config.yaml
num_hidden_layers: 8
intermediate_size: 768
qk_norm: false
init: "normal"
init_std_o: 0.0
init_std_down: 0.0
lr_mult_up: 1.13
lr_mult_down: 3.0
warmup_steps: 200
decay_shape: "linear"
max_seq_len: 256
max_steps: 13782
dataset: "wikipedia_en"
Each number is 500 + 40 x the weight over its row's rms, rounded and kept within 0 to 999. Layers, rows and columns count from 0. Numbers have three digits each. The size before them is the row's rms in percent of the matrix's.

# v: layer 5 attention value, 192x192, rms 0.179, rows 163-191, columns 64-127
# o: layer 5 attention output (transposed), 192x192, rms 0.142, rows 163-191, columns 64-127
# up: layer 5 MLP up, 768x192, rms 0.194, rows 0-70, columns 64-127
# down: layer 5 MLP down (transposed), 768x192, rms 0.258, rows 0-70, columns 64-127
v163 097:483592447499498553464505410437442544516512484524467466526549460503554600536505462479516513486464517546537498554463546445517467468482474498500489481574540538536454455475461527479532592512512488
o163 094:488527462517520491475545494456537476540467507523529445460431604440519503515454527437474555524468493450450487556504486511461524512550521542459471493415509486443477503496477472542511491499506487
v164 092:491456457497528527452556546544473535544560453525482459519539540541386475449436499563560501483480509514453560535524478494498470526588575543417464509583504513487510515538474521557563525519488533
o164 083:510561527526495576473520468434528471506529474560500537499506506595588462495432489435525508486531504519464425542520516484495521488462505497521529474463519509553553483436513531576492473531555562
v165 089:550466457536522482525482551463490541513516532552518535484450478521530511538504518547482539541489482491498497541426418398510502485520481436451515486489491473395550482380548433513533497454572519
o165 082:471490451548488439535528471491511491461538502486410475457463583482470512570466546547525445473483560464435464482432613507473493470476501482556498466533527490566504456545518516509482601519520475
v166 099:536508528467488533537466533501455505570428515492462534537533515465520531442507499563451454485452470504407505483532464511464489528443483441481472492506521421453540524463474503481469476492522491
o166 094:512505577541537524545574549565561493511553446491497479522401459466580533456562447480460416432493506496455453506489542518462507531534448481445486502497482511471549483494529518449492490429442507
v167 089:529508530474462523456532573465525484564501490497488439491494446491528443468517557516528515515454497508501399457464534502523499492506536446499509452479504570460510520508487492495543584392550560
o167 079:454628577568477476488503565491562510517506414524544513418533505471491499541552528473558451566535550520421515527507464519564585464490547511543452545487423483477511477469487548540537526544487499
v168 102:513475450467604498471492482493505492522530491517466504583545444499490514483566417485503530519461482518495515536495553498540524544444393459511434490574412433521449536459497495502445602496493473
o168 091:533506568567511533531512468510455549470434481486427453456488499543517493421510474490421537443572587529509459462549587489480537604430483595486485490572567551532506537540513506533526501481534514
v169 099:497519511467495455494501477580469480472478409507544498505481451498491430468505515408428462518519504493427495453550533534472458493511578458484452424506479509521528509425493479459482485466422494
o169 086:462517534373484530507500519469536502479512553488540497489472451473441466570518503588502509535544532562498476437524582507552622588541523501513496527557495506532540541506481487503482477497502556
v170 090:526538573511494461531456498478482567502504500543529475578532536509552528492487487581472462496491494453455549545558453501520489418529482494544571466503612520489487511411564531520516526476546495
o170 078:556541515523494515543564461526541452516541544470544526503490555493545466487484494435482580475532563450518520493501457494514525504505430499429500494472435454467460474564481446461494454535491440
v171 112:467527473518460514512462502526511479438497435480509446500525573579553406494543477444513492553553459548517523530506535469547500501508629526451461469578503518574423520501577473454460477526487437
o171 099:540494503404538499505494440461477527491459520476451514461526419493457504489505489543512472503507463592536486520535508491444550533520475635465556539544545514492578482422426503476485533531507533
v172 103:528482473554471496491480484534538562438468482525502525469503464548496452547553552552457510502476549556487528516474518446431489481519506474481573485512544479437463477542505509457469444571581544
o172 095:517475511538479530554476554505535486511546407493508473508482509488533521538437503481527475463555409421535495556555472475486439522494432511467536475491512489524535462446505531490497566420462453
v173 091:489522503514537513538489568491596508435500395486507468495478511486544507544442445499553493490455510563487493526494555470446476525491434510444484550476519461437551585489475464515492502479502557
o173 088:496519498506448493473477537516466477493558456442508458501491491545522464567480531511503536422535536476482462562497493526444515545503521522497545503498502550501578475545483489463504517476563501
v174 099:458537480545456475486523496487448438475427513483477429530511391572464504486500452485484507512447486436503516482490487474537516517500461463486520514430535434523512467490539599453484549545511486
o174 090:537488484464533457414523428588508467551473529483503481516478596413519613503519537535530522515544561469455497471563445514514530484480446522498554479577531483443488451481464505486568498474499568
v175 089:506459451547503416465442511487454477492481475517480535494466499507464502461492546559576526489533501505567557499496419427551518548531568511510497539551514514507474499479537500453540439422611504
o175 079:496525538492459476531550502443476502433515482551551588508558439519515473454511486467508494486426486498473441565464549474509497476483477446474539489514537546470534529487568493498485545480504476
v176 098:485496489451448527454496444485514414512524499459586510589513528472496632511534503501506533496450498509522449534488470505476405470503500442540550539489552485505405515423550513489488507545478504
o176 088:466523505542561517439498480487510416575489540468463521534506535570449474478536468548446517507514514543488504414531458490473529505404536492514510437525491628462481485505516459538452521452474457
v177 099:518491541467447474511505542543518523472519520536500516540476431509463519517414486454487494464579602479543484528486448505540460531480511466445480526488481472543427440467545481470428465517519431
o177 087:470536479466500536532515523468516518489511459509550492555521586460529489466490511457506510451458465536477464558493541513501414536548486467491492426508553484486527543497557521421501562485427438
v178 105:474509456514512527506517521528496498531542572515470513424511478479522527523542531537557570472483575416494471556504415494543505564524556534522447416512564600570508474434481552451549480479497549
o178 091:523522503472487543552461448467454532486532567550547486500534497540515511525481534516616492518515556495497476511484521473486510485442606547491514524530436445510463481592607540502472457509500481
v179 091:433498531540520538509522450462538513456567514519498478572529555465552531539515493537593573418492580509541439507440467565500476449487454456507438518471511567487473482489513509490500556431479498
o179 085:432503524573554555488568531474499592533494508451500491469470518507503510476502529562539523521463505493466491604556496487501485474443610454456486517489481481509471515531582511506503570523520551
v180 099:542524498472471531512541518472410489505488523510447548483482596498482521571479465426559500474491519510435474506520421527545516517529478472453450549521500502468397478519483491529519529424430521
o180 092:497557463487551510516465490431506563470452513530480479538469559557495514559432459503440497484559496477536549539543518499520453446533460503567518542474539565564470473483498575520515468602522473
v181 101:516476485515473470454505518534604483494471459475416526496523565502510553520533531498512530479531506496468446461476451559443473481496470557493529483492498571454534515490520461592521403435419525
o181 099:459507531520460549482466544489473518447497492467529499513514445539525486420482542498501496554492523519581469468505519468393545492565602487508516478480453592495508493556548587456524561469531512
v182 097:513406410452469404471560453484541525509511493475508502519469507531424438487502597473479446552521468543521489452465515500479500443506547467518623469484481495416497429475491473481464525468430448
o182 089:480460560529537510564437519429470444579481518469508472481527547443502548506503512581545434480532500522528563506427581525554449504462485446511507524501503482531504490460489458452494454548476478
v183 092:446530516484451565504526608586517446521461499505518498532585477492524471439526513511574549518586567475550516498508481565495558511534508590564561575480549499514477450466521511419487568551531500
o183 086:466427463514515455457486458569500471445434550563500518484472549460541453451497494496510494499416524509506478460557489487432400469468467482451494424580521496473461465479577440555527506505552466
v184 087:495393585496459522533501499466475481506472567455484502565459475522523490472484527487494486434493446512486457467544491467523465521451529478631483462505492507444504505573532577466488431474509547
o184 084:518538461460541484457511563485479551532541512434523474522563492425482593427530482505566426478528530524578465448477446523444452520468488484524437504362466465505479556512457523544512509471475443
v185 108:497459473511459546533469548446488456569440563455518554478512477477602522594577523461438488495548456459505508443579449527449411501458535463500495489531500466551491481511468424378500424512454458
o185 091:547505512494460566497455502587530445473514627566481569489511446544429592525489454589459431441510513547477488509507545408472466494530470521520480490464503515450500481486479472533486541476452466
v186 101:494512485530469583505513512487465475521528526489527418567453534570493525457497487448506509536474518535469557547549514525484468533466545518446514530568514483534481508425484439512510518523477462
o186 087:524498412547544459478497461499553505541486492487490560439539473499491400451467386477437581473515420551533411516539499580429488494551512517526531498495490588477433509544486474506460463573517520
v187 103:499468452462488543539473475465514532471435492478523537522486516536523486505552496574540499474563477554530518491502560453449517464543424541539499466518459469522458537443436473499431445462481489
o187 087:492499566547588520481486511561534467468468529495456431425493421411471442572479495456425460482497461552431522467459540531507436526544511555466538476487476529549511452494519485494531480529436494
v188 092:559466558518514504519545496420519462537490486496545467545481517581555526527484503485498500436487546515471540559500485445540506601462481506450577516517510512518581476503545536504515476555517425
o188 080:564517426502505463531443378611525516473532538520439497475525489419425572528457527464457511480527523497485524477537464509504545453551506450455413420432469522479455559518498523451455533477484499
v189 092:532527516506558498484481506539544528500574457545509537548535522522530523472472539484515531487500485523504431458396516556517443566469498553456519546455416455487468491482518433546469487515499459
o189 080:520520444543492497496482516530519564419457533520475531516528489533533517526478467455496462527553486482510526432522490534534425538516476517552494477497507518449493480540510498461502488496444566
v190 102:514511503504511538484503415526578479500492469542514479491547520552538493525541505497497505529533483489473399492514458496510441536479480535544514464551497545506541476554514488488474476441479466
o190 088:476477532491438521483470498503509575519438495487395495517547445512505513499527556428496501469508489514508535523568561453477475492556485528492509484475465590433517513593523527482499513553421507
v191 097:485534494475573473534548502481442558502544502549526535521525459590520495524475493566512492537454571510486531569583490532542475440502473497422550491491491465553475481466491530521551468524508553
o191 092:474457429491579522512493467445539496452522552561514469512487535456471415520487585456554562500566456486533510495527415457503531535460517501501511455481511457531550488511557504498476517474576587
up0 090:486438421582418472388523434463515567483476536529501509536505551480499478529507546527476460509479536517469514434429457550402499491467537520479534483518506454501529452523516545578533567459508432
down0 087:481547552416447478563511592493577532496453568508536530422527492510497390501573447461481469527540464538515498464514478568489577507455432539482539504535535479502630491499533464533525488460501509
up1 112:547468526481541548478492475446502496475477543477506558507469583484492486555548416500492569451455500520493562490542613519499536438485512483568489516451444537427516416576499465488475582494464465
down1 100:470448525538517599539484543513471520453477502477592522497495533476548536433539455532507497495532542479512472452499532499550473521449394475481462535409530553495504457493529523505465519538474481
up2 099:463546452540509611454522531547445537520492521449499556504429552524485424511514580451552534484426459463500555503483552508519496536469504479560530503524431487450458530441536487517496517540493515
down2 095:425516509453490457513498504558546492539510481502526503518563516525514496504458496479461532502503548523510494468533571462600473551471387526393531513527433538501454477537489459534408542487474517
up3 101:472447510507481473520547492439479481450584537582498432559463515508459507509469516487548542467514480454479504595511592443524502481521442608512493500510539481454469498458482484483423447468593486
down3 092:499459501438483505511442475538499448505475446480436527584527483429513429501510503460485479533473576612502510520516496466489495564548532455479518525570486478510503527487524543505549487484485406
up4 104:520498542506526488522484564529440483514557530523489511497491480568525509526466570489540527504523460499483493425501496485487478476547672577487511499503552424508573529508482494501461424494554507
down4 105:534447528542479422540520485538478521404458496451476506477458450535488486536546481521550516527494423490459441501543497575468436535509523509468561515481497474525510499449475513474569449586540536
up5 092:492463489525485555482531522471512504518496424482501481489501541556559449531537473530373552535485441481486496543487492470448567538477600502516525495512497447534421515482565554429480524565536494
down5 099:581454509517523505540479470456394531515538450438453473592491506475498571492482455558512540518538503519531495579658463522516472499572487439478506454514453560483431538516489551530514542481520511
up6 093:552470509497578496446466500501491401506450508542505424514586482417465495548538497523510500516488570423515514437486552537527508556511532512508485479487560466473502562530507427489470494430484510
down6 086:475489518501447499531551545515560507472437446477489580540516495488477449468483481487495486490538454515535484492477493485494490473500519443455527477472426472526490522470392569468590485563509517
up7 103:483455515571496510508478464437473511479494534463568448491420508503573507428478467531520566415591548559475554550499490482518501545513544493518527547502593500517523463476481532531464543499470509
down7 106:521544463510460477540523504526506516557473469544460441503492538516479480552472480557492433558519554530500530529506471478575493500471528491536488552577482429443508605486530535547568479469502413
up8 093:582509495571498563543489440511425456533526494514554445436503570449518545461535495580478576512490572555481453507449535490544547500488451491455489468536553458490549524527434482481527507532538543
down8 092:511507431424494506520479487427528548469517520481540493495495534451408508543545560485503497465409457524509527516488487520517541539479469508526483516503546522501517450520425470536555545433534498
up9 098:524432511486438542557514478549504471531538569485484534448486546516512458483531500517501449569470512536479503536514523506473412385485497508551491537443444526489528439481465495458463535500519466
down9 097:424502483467464423566529520542522481412452517526490544483495468505491426541505508452537507506491544492472524540562462443506463585510405488432521463545545462485516535512484485530489550558473496
up10 107:421546510527532527483526467582469540479508573550519458532491460512518557425565510488418472509410522479517588417620490500503486463520504477475540428545469499478522507515445508486518571475517482
down10 095:484480529561531563504529484490469520477611438456522464503531496486499512390509479598567547479510484526514477477499505486507541565462462496479509492499413515506503497539447502539555562459482455
up11 102:464463568450559480588507459474518478503519605478602471441487481485456570468520442487516503551479529427462489589463492461488418516513515475529552507576519454505483512435495548480518530539542515
down11 094:427477513526470518561529495545513529513447497541516504476430529431493460539535514446530517477451520519521481491517522528532572525453470487472500529504459515547462527572509499501486428491533488
up12 108:479451482458512434454556488560469494526444475480491546584520522482502474508507405483501477531561521475509482508505564398485519463472418475529509471507507407486473487520524511486415475552534536
down12 112:604425504528453513520558564509458454499551509491474472552563507443473479499533478579535572520600493458497497514470477420565449583483461447476546464493482474567416533485468471548476541519496419
up13 105:501497511566502503495465492512446501575492502452568455515484472559531549512473517508527517515531497473569533545490468469530492465534500477473522483469494470486520525568460561532396451538512487
down13 104:540517524505427516467447564572505453526440481483497482444440479559566523515468549482500545450466491496593534637433445535480500448554454533437536516431552553531528512511485499497483469500496470
up14 095:535504533506442519537474465513443570490522547543489496477568486454548457514507489528516458470491496552497570559497470504488527537465497475516464511551550514494437530487486490520444509523551497
down14 083:489524470516571563483487542461493490546499565471480422524447500514536496504508504451457555467562542504541482445537509479514488554525494478401453467447560490515474486552521483530444457505491455
up15 080:515515390492545513526521431550546474491495581489562492531446471507456531492469507499506485487555559532520483468521481536452473486572593549468502551529462534397499500476486487570469605513481507
down15 081:447553533456481508472544542472527441514456553457508443455512476526518573499561560502488474408526496514476466540469474458468529491524553472477511535529485544533488516483501495550471461472447533
up16 105:488471520502483494520525517485474518530524451520542525476506522442523399508544483560563489496559524455559467479481496490504583490478526578526548483490554470450535505458480534511455507461477547
down16 096:487347524499511517504530554532537462533501527493614504462516502501431487452430549456509500535535534496524444530496495497509492529510544583444485544454471545531497556491509537534458496501488502
up17 096:542473533540430519537480580486496508567529494493516528548554536437491515482583466505518524502455445532452450509483562541521471471443473557576543441520510568525461493439537520597502507526467501
down17 111:531502476531434539534534602544523494480508461542589511490459504563414515519515478485519549514518464444478429539500528552539495433553510520572566521479500531548416446475442486493509522446459420
up18 092:483502539495532552501523542515503528525566564574473498443611510515432468461418504521469414439533473437565547512554481470481547425500540486418499473468497523551479472543541516514517514533499457
down18 091:485488410454501524502494504502510495467485488494538516470513459499460506482560518521455455513524508530471372510505440467448444454485523497442534458470513485512524522465575513443545476584537534
up19 107:582496496510554417480524449457465484537439541451549528577554514462486451426529456444495450482488463447495490491492529520525471445574510503491536427487590480406432607456470493466456566523483541
down19 098:475524483521515525512461580556503456500464471467540516488531526485500584528519512503513460454588407565567511558493529542445547509517546480478443458471524543474453503557438503498438455501437508
up20 106:485481515473520511501529562515465494488536455521539504470562425492447502484563524517489472569469504531397498429445536524568450553458511469528530512562438480537622527435493489460446473502492532
down20 120:505495493458484525429482506478547483488461521422527542488487594514524555497457549468544518549485507498470454537513509530521463484499498482505380504441437474500510501560476483458569461528484506
up21 083:527523518446542508461581435488493527475463478539498543413532432474473475454557477492471475508477536570478463577533508507478493496571492519536559472520426518471525479480471496563551639513484490
down21 094:555541539516465527480349554556526461486454576439525504502477508510488478485487508549489543465460519470528512508442464529444453533529462458534510486476452560521508525490469502491509506488530502
up22 100:457527473544527505504552549471467484516510475497519504467448576549505488536585540570530573463498563541481489441505506489562541449487471527503479524505420487508526500484479533516499461530559528
down22 098:535462520447473460542469560499484421553489465521453464436491481514567468487497575515453456504453531496495559487493535550484571484529545541530551511514511422478514472430459544515508545496534477
up23 092:524527537494562468478505488547484495490538614463513479511553552485471534508460485570454513527465582421546577500578508441509459473497493462465540570494561491581507500467485542553532457503478507
down23 090:520559395481524493525528399490478475536469549454414468537548607531523513505489469522412486549411534490494446472508493462462522525457454546483500577492529500463464502505502508560535479500449503
up24 098:515499456536472523445562512531554511518490551518511569503456523444517548492467468502514534435498474519551519506523559500535535595542567473493523484527452423506490548594450458479483575510496536
down24 086:540546461580500545493520481497489525554486431526472489543581556480467470499485488587499532502450506534491500515546513506525518450531551468556472557501544509529503453521486500442516522514506448
up25 105:549499521488554459445476496462466450542449542466440444423485502452537484495547493451474474510422484490466541495535527446507517424440533494529552476547469447478544483468543486526450497474512492
down25 112:545493493490515502447369520496551560539529555518442437488461513556442525502493482530499504526458423548540501528491543494501526496441517518569508518426516487482478486433511538511472465457490457
up26 111:473471386557541437547496473448489548458572478544509558518505580498527474500477445479507568432515489484467598503490504495538468532482563472539540523510572408527456461498488543452445543483475535
down26 096:522540512535519569516512527451527472478475507490491434528502490500484502514413539494535549496542572481537519532473487510453509480494493563558523437525559563406534552566482509495470481467542593
up27 096:501503519539482535441473562530505484586436512501504502513529561463535500495483543521438499532547504383522455490466503559461482541455515508543458528441484459439485501519498514509520576618399464
down27 093:485535496583588490506474491496446553515537562465522556454473539520463484526525441536487461435544455476452444546501530451475493508557530516444451470517523463475485466554506465471459544460567441
up28 105:484585500585519486526495527478479556472541574476533548521560530476494542519551535577509487563490532468538472518544525496500492600481514526462520448497433519473459581507477504562449478552539437
down28 105:485512468504559540489504532529459534453458427490474459551495451485493524488526465501554597540497582445572509406526478458521453504485485461469470524482496516525462539583473505512461492519476449
up29 094:557423512495494489490482477528509503499479524538527500479504464544490468504543522480481513463501604530537485519514498510520512562529493439455558542485479501521558500436426508466420519414451541
down29 090:501494536577441480608484524556437515554461534417539547481467436538496503474546522513563440535431474488565455499525496554563567440395522499461457480463516523569444522492522504500477514531396452
up30 094:474497526511529397474518546502509551535498475481481506553563423481468593452466550497510504453501541507470439497548531479542534529469449495483547588462448540458528512442503507565393559523548571
down30 092:513495502514436540505521451491580513452499559533493466538535558473513453507480480436455500437570501507507524491519483523425529487499570480501502439507498479472459546423501447543538546505567538
up31 109:520457482535517456506453481524478544567493440445469463449507507442534507479525486514479531520480547480563456440520486504503472550434538548489531495513500520455518515523550451526444479517519528
down31 108:497488489431578494526495526463469415486507524518485468493507442494516489549570544539506571502496493416527481497487467569439462507476471550402521459502482523485543514459469458521512553530518445
up32 109:447564551550514546457489506475550490444472469507491490486470542501450589535527495537522518418440453469526554456487445557516474501495555538467454476505540465518489523476538540488504494534501503
down32 118:509550520478479520540508482490491498469463385467492553449463491501486408532536550549483499502520504485447507481441487518483536397497513500484553440502468455594400483544516484479450539453486495
up33 106:511487611514512520492470516450535509496531630527536528551446406474563544485499459478446497500493513465476529482450513481526516457472524472484449537502468445476468411519525476556559523541523538
down33 102:460531501515518520518510574483502449474495537423509512442491488483422507490526485430511529505516519538509514473472399479502515546478568467561470529557416446473453507469555490545506501488602466
up34 101:481500533458493475470485502552523498517495481468466557603545466509450523566528503503411512536512558507477523433488506471430525491478445492521412429547467562548506445525487507491418550456526419
down34 088:494512467547484577509486477491490496520494423450361429578449474415530524483529486484491522509486504478523493504464515464491553499461468488496525526507602484451481488504464480509528533453523516
up35 092:525540484525497496470529413536547504524494568511521494501500561518547508553491542498527530491533515533544511473530482466546499515442480578513450443538477530525427568457469525528461391478477472
down35 097:545533522584510486501462525472492534451545513494548471390469557509420508557543483526531482498490440499541455598509522456487505443558472504514469481495484579462479516454485491499482472494440509
up36 108:456486443551499495455439535476515524478494543473530485418484480412517473503431523500462429498477509535502561484498493505545491500461530551536508470469498476513517483516502468578510521637458496
down36 111:506554510514542559477514554448477482490527464490432481567576516502496488540423503484509431512504471465502459511526514504587457495439492466438475487524549501523483444533480472522495474561445567
up37 105:511464483483476486496477476466442481506480508431483457475499500438465542563470530534461434523486475569408574564530530492521485448547473553465475536529493545574514473526510578537511502529506502
down37 111:533501534546533537540468501494442449491583496479465546527476485542479529473483517478480563434475476479548497435546495491498537559569527544412537534416481469560477456523461444575520468542547498
up38 103:529490543528543488440463541453550485454459496478493588461497486542467501458532489529545487492500511468516458413542488500576509572602492475481446432510479496472475519506497462592452495510539565
down38 087:492525478531491545461503466461427459563487505536524411503542556513482516569441482461518458477451459486530523474541508546517499456518482472436618464535446491519468491535536508509517515550560377
up39 116:448511567508465540482502457461449462562520473512460509600526498522474561518467531527455477534527491497459496555528499401463497524516436591483560447474448505540398479544563414525415466492446569
down39 119:443490572501466476483553533466533457542456475464464503458446476525481441477514523531479485546461483526432535514465397533475536583490504480539537438539551410447417539451517516509519448516501487
up40 101:510507525512466452448496497520481502570445531572445530524550596466539517570604532456541494544478436453477515383533526556474469531504558494489536485482591500477490496533484540477447488474452502
down40 084:522458508489501398483573547490502467502525436458502510476471501538461491454548495496481461497548522497529520552501510507564529430580588519447499513484614538486505548486512533491512540520453465
up41 097:563417553471510491489559516443467444518448586569478471429464535486466483546485487593553550520508495455464473462486524523490548596529477493495462578480519484552485560507560532547479550467439493
down41 091:483523477548485536492502501583509473470461411402528499499468503536482419529519466371459417441498501475480527524502502533519482464467496568545502470526480531532569428556543520514524497489460547
up42 092:502475509561493478556459554413473452498487503534506482486485585420543543557497519564454502455547522476521538464529446555484472502461576591513521445521425568448513459523485508494476586531496591
down42 089:554542535554547566498458488491581569556422569508460537493461432430534505468487487473533529525433519538540491487474419525489493457499491503431548501482549471556450501464482539477439429482560506
up43 095:430486505533538522512490536499493460490484526552480514506513496405532486525467546507467524499444495486566581507591509510491604492534514497452525555491463544480510499545534563530486496446509527
down43 098:533539536483538470484461432549500575536560516481568491461502500437484431497502430510488489466552553438457458418463505478487437433479592553528484475513551533555513491506491534508441468509530440
up44 093:554455427502547483548531396477478502541547439530483535495495506449553486513494532511468445552482518514489574523553502494467471570463493502447547454460552553494500524534473559542513561594489500
down44 093:470516531530485559535503550440503528522537506494478506524545473533537490581521557521547427508483485533480556447451496463506481480516460551451539477516503443483532462464497485457466515512527500
up45 096:470530442546391495541556432463464469462466502480570517503473449554537522468504505489465519503529466453524471515504547537498462526483535440530514554450514516489567463481502466518492547480455486
down45 093:473554503557593518478476524502495471536531556447517520554407491495449513480550455508483562455528540473505489540553562534461547504514456504495435583502517455464484545485469578474458471484476492
up46 113:512491518487509434478496424501407471494492523481442525492467486402514445529470548505447469572522464475491499517512519504422469474444547417545477551488537517526450473483446496561451498536440570
down46 112:487552400527514469522560484440439471505487442524538506460514501495549498556526486493540463473561429550477491533448484559481556442445522483524516485524409483508448499587496543541486557562519438
up47 096:547459543479476445439485448554568482565488498520449463540518512488603422448571500464517455496521517438418538364507569465532463459472561446569473509528498426492467457559470499471471493531565502
down47 094:464520500494465501566519557495474490461555464503525496483513515447483520494453492510516542478538469382545467463473493514437516501469460489504553474564530573550457548521436507511473444487483475
up48 102:487484470507531577478515476474510501455447455622478545475560514459471495528492524559474473487465520488495570511521558476419542501444546513581477532481579546500507598484527483505539470550507452
down48 095:458443549549541518509502466476477501434474487465475484490505492465459510487488571470484538518534464559469452462504540534540568461549509516519546466595548515543459465460476477511501470510502513
up49 083:440475492597486550504498449556492553498489514586585452517575517463548505485501389463488527482571467457481505517501496442483491498389548484520540459499476516417469483577481462515570482486493507
down49 089:546493523482486496488519520414501498491498482451483496505501476549456513520442613474541523490481529558483540499528606558541541477524531454451527514529499477568492491519486538540412544526558457
up50 096:487480415466519514581543541503481541386551543507460573492527527458498513569506536478497511500437552469477547489522527494465553554516539503526503512474541444552507470507534519475518533515552506
down50 107:520564572458488451506594448542482508508510480557481390455471517502541493416489476533447533525472500530535522545548589452589539486438511509496509504478543539503436547512571544470500509537480562
up51 095:507461490459469492592546513488466542479506476534521542530407459519548403479427533472501491559488547396511539469569497417514513481434501430535474474500443496445506493502523504489504543530495499
down51 085:583592512459552550487549468485476518557491506589479415514501500506524518493481501507507568522531454501467527610453520475494470523526529470463562478455523495508501474482418461460443384452464538
up52 104:553502500502502438461527518483451512594451481537516450525466441556512414471545506452400389520488549470569495491533510516512529514457530531485530463518524499543478504525544529524501498479474480
down52 108:521491480549483554523528583497481464455525493518491465488519483491514523537501631457544471543509478437536438432475493504519510553503557503477453478513557469549545481490449477446543414466500512
up53 095:477485519534544533523494484518547475453533474491505497472462568527475504426505521482453490475556483443499515507500502477489438499458540443463532481498541508471496491467551508613454488477554509
down53 097:501513488464572602559477499526498517429469494565497545473524489549532405549472519491529536454520515493521483485463523518605485506511502518569473520488537521413469508548491469488512565492435524
up54 093:501587497554467519440496414520535505471488529523439472474534471478490455472540493536461493483485502429426464481465450549520514527492517572503466485517584500508494510512488484495515457470524508
down54 085:500499563430502481478482521488497520535493489475555546495525474528451528451501519510526528499436449459469514494504432488526521513486519509533508607503468462486488539503478497471454522530468507
up55 099:501444460483494566447555467482443452532539464426525441484523489474515444503477522482509435542475500529492447513487458556507538543541468480491542466495459505508503457513417407484460526480542483
down55 098:524503517425456499592468521513500516476517488502557576558531491539507414548484522441439480538490454441480463528464475434428598503513485462480490504478519473446551505522529416561471487486562505
up56 094:464490550451426427554447491425494436476512468486471507563504523533504537532463553599497454485620475429546532470475498494512442518459511484562468461497526548487534526452396594499505508461564483
down56 093:528516467522512484526504526548433463558490552495480519524419541460526575441479452483492508455491533536529501556470457451489512559509480489523628462462510511450508513460529471515477588413556521
up57 084:418472538494529460521529498516469502477489509552456524425496441524459508544536528468492522467484514474472538503399520466578482420517497612429522499483525511564526444535524443513478404476523512
down57 088:489506512566493539483496526491552546545507491445538505465469485523511506511475454483468486595543492525609512470522472532530486518516513483489520474425443442486480491415489568473500582516487464
up58 110:492505539519519500442482599520453502423477494492533568505556500543432490546502449505497574495422484458458522490478573497536607536410467477401468522469443455456505465533509510477496599492484466
down58 117:490543459540508483560416458516439466530528495420510484458492536460528489493475505510554502459594551483488459493476537464510550453518457510478495478522507462508494521445542500488474507458497475
up59 098:463523497490550498532496492472581541483479527499512529499521446539460577548497547469500487499526497464472497477463475528492457456495476476487511551546477525474471503530450554537349500497489516
down59 093:451517527422501560548462525619445510491609552490514485538521511472437503614483471520507588495467437564492406513497537502519476546501444475491558482548554545429511512497531482492457471473610506
up60 116:527448410474461427484495471518520538508460496485451494507521496470566492505527511514541523552508521490534482498497490516481509524453475532568494459489498449537477463473439479483524496558455481
down60 117:497481473445497454458433491471492568500520460561476479548523475524577397495531497548479509504495473506419511427510501517550499537482527537465459420527456499491468471476457500475508504509484515
up61 109:543480516528447554474481465474486517556483468473500480560453534480476485475542543510490530480533552504506518549584513472499484449467502524402490478564502479420494495457480472523510528540509521
down61 116:522471548415555459501537470543509482525516506499453499501479480586413467457443510531540463595473469510473478510545455452505440506546464503538515571435436559488611457494487457463528485528531511
up62 109:533490581549429520495482541409455511475458486548573526510511547520481468486454467494568481465512457486449481483485476500513492488402459478469489519532495464473446568447528454544490574540530536
down62 114:459466489466458572480521503503495457521460525492503493475480519468552555449533487533547533456477412498528447517461515479441497463437583521514529549511558495514454488475511508493465554497480600
up63 109:418457536521576464527539506539464533479531520507492557521539456518471526496530527530446428407431537467518561507493482485518494540491522495557524463516463585467461524520534481536434480495537519
down63 103:563510458510432495528560524433516425542437562498404533492427496505524497543526489504524472534503483476518573537472467420503539471599517443489515447485544489574534545458491436463534565521463449
up64 096:559523535476474495528476494513531492495554581542545462526499475470553543508489507493548476489550492489455549454424562531498493537462519526549425466499489540480539552647492580509531571464532502
down64 104:496497544489523456530436503496556489569447531459531479508481461588570541443466483527527518461558509489469515591542518498470449484481483459488516494421504487484424484518488474541467554403503558
up65 098:472448526499522480530448501614544452531502562593469550537450519476448495481466499503509486453527495465506531517561528492527496540476459500585456466523468459480447440451520515502550502527540558
down65 090:495495406564495504463474537441478495562458482481503519497548480472463446514536478456515587451564546502438485531512516513537577527470570361548563477466591535537527493565465549465464545520493493
up66 101:441586531513490446535535543520531564508477484475515519543515526453477481501449525548452487506494591478490530480512486503499493461525526479504530540425490501531504485564458517454466460503440531
down66 100:497446448505536549539469454447452553422463588469561522506480466461540503453484480527508535473544575466419477432528482528463499499525478530500525518491474523516558511444505534406487558483491451
up67 109:473556525575511564426522503527459463546571484482475535517491491481537500560486449562551509514501491475497490458511504529472429603549521519468504478435499501525459539503500414534403536518539540
down67 101:497461507474524455562549492356503442521468448452474551517500515567530499534511486490460577484436450516509465495517481485481547503463571518456474459494466457502527403452527492463527480552560488
up68 097:501511455494464492441495520537546557548521565479477501502485565431558487522418533477523526540430484473489588452509460492480500462559534509528401450485518466539440562513469470491493471493519582
down68 082:428525471499447517524539536470511494539543491499505556439497473512590519521499406501480400522515446461458476554469524555549493529501470506443570539444522486454536468506453540494561509513442461
up69 114:507565593531553501421520474527460541469524544469433495493475517527541578517531554586540452512478546551521533530516499474500517539484535482538574477503494422501510521434498503448458556465470505
down69 117:532576518549541486460525472520530485509535461413526608495507503534532580483465493534542525449529541476431549520460463533539461470590485516506494498480509536456517524509525522478536514410548516
up70 108:502545571540526435522423558488479563530416503474543530519459546516539477498458475530487572497487496556498508559506486527539478512461491477477482530482488513461438449507522471574453514492556560
down70 096:535463491492501509462561502464539482517531441494487507467497528491516475471436491554514490543559467526504577583517598493429539492511431445537431566510502562579516456509439514471494500502490569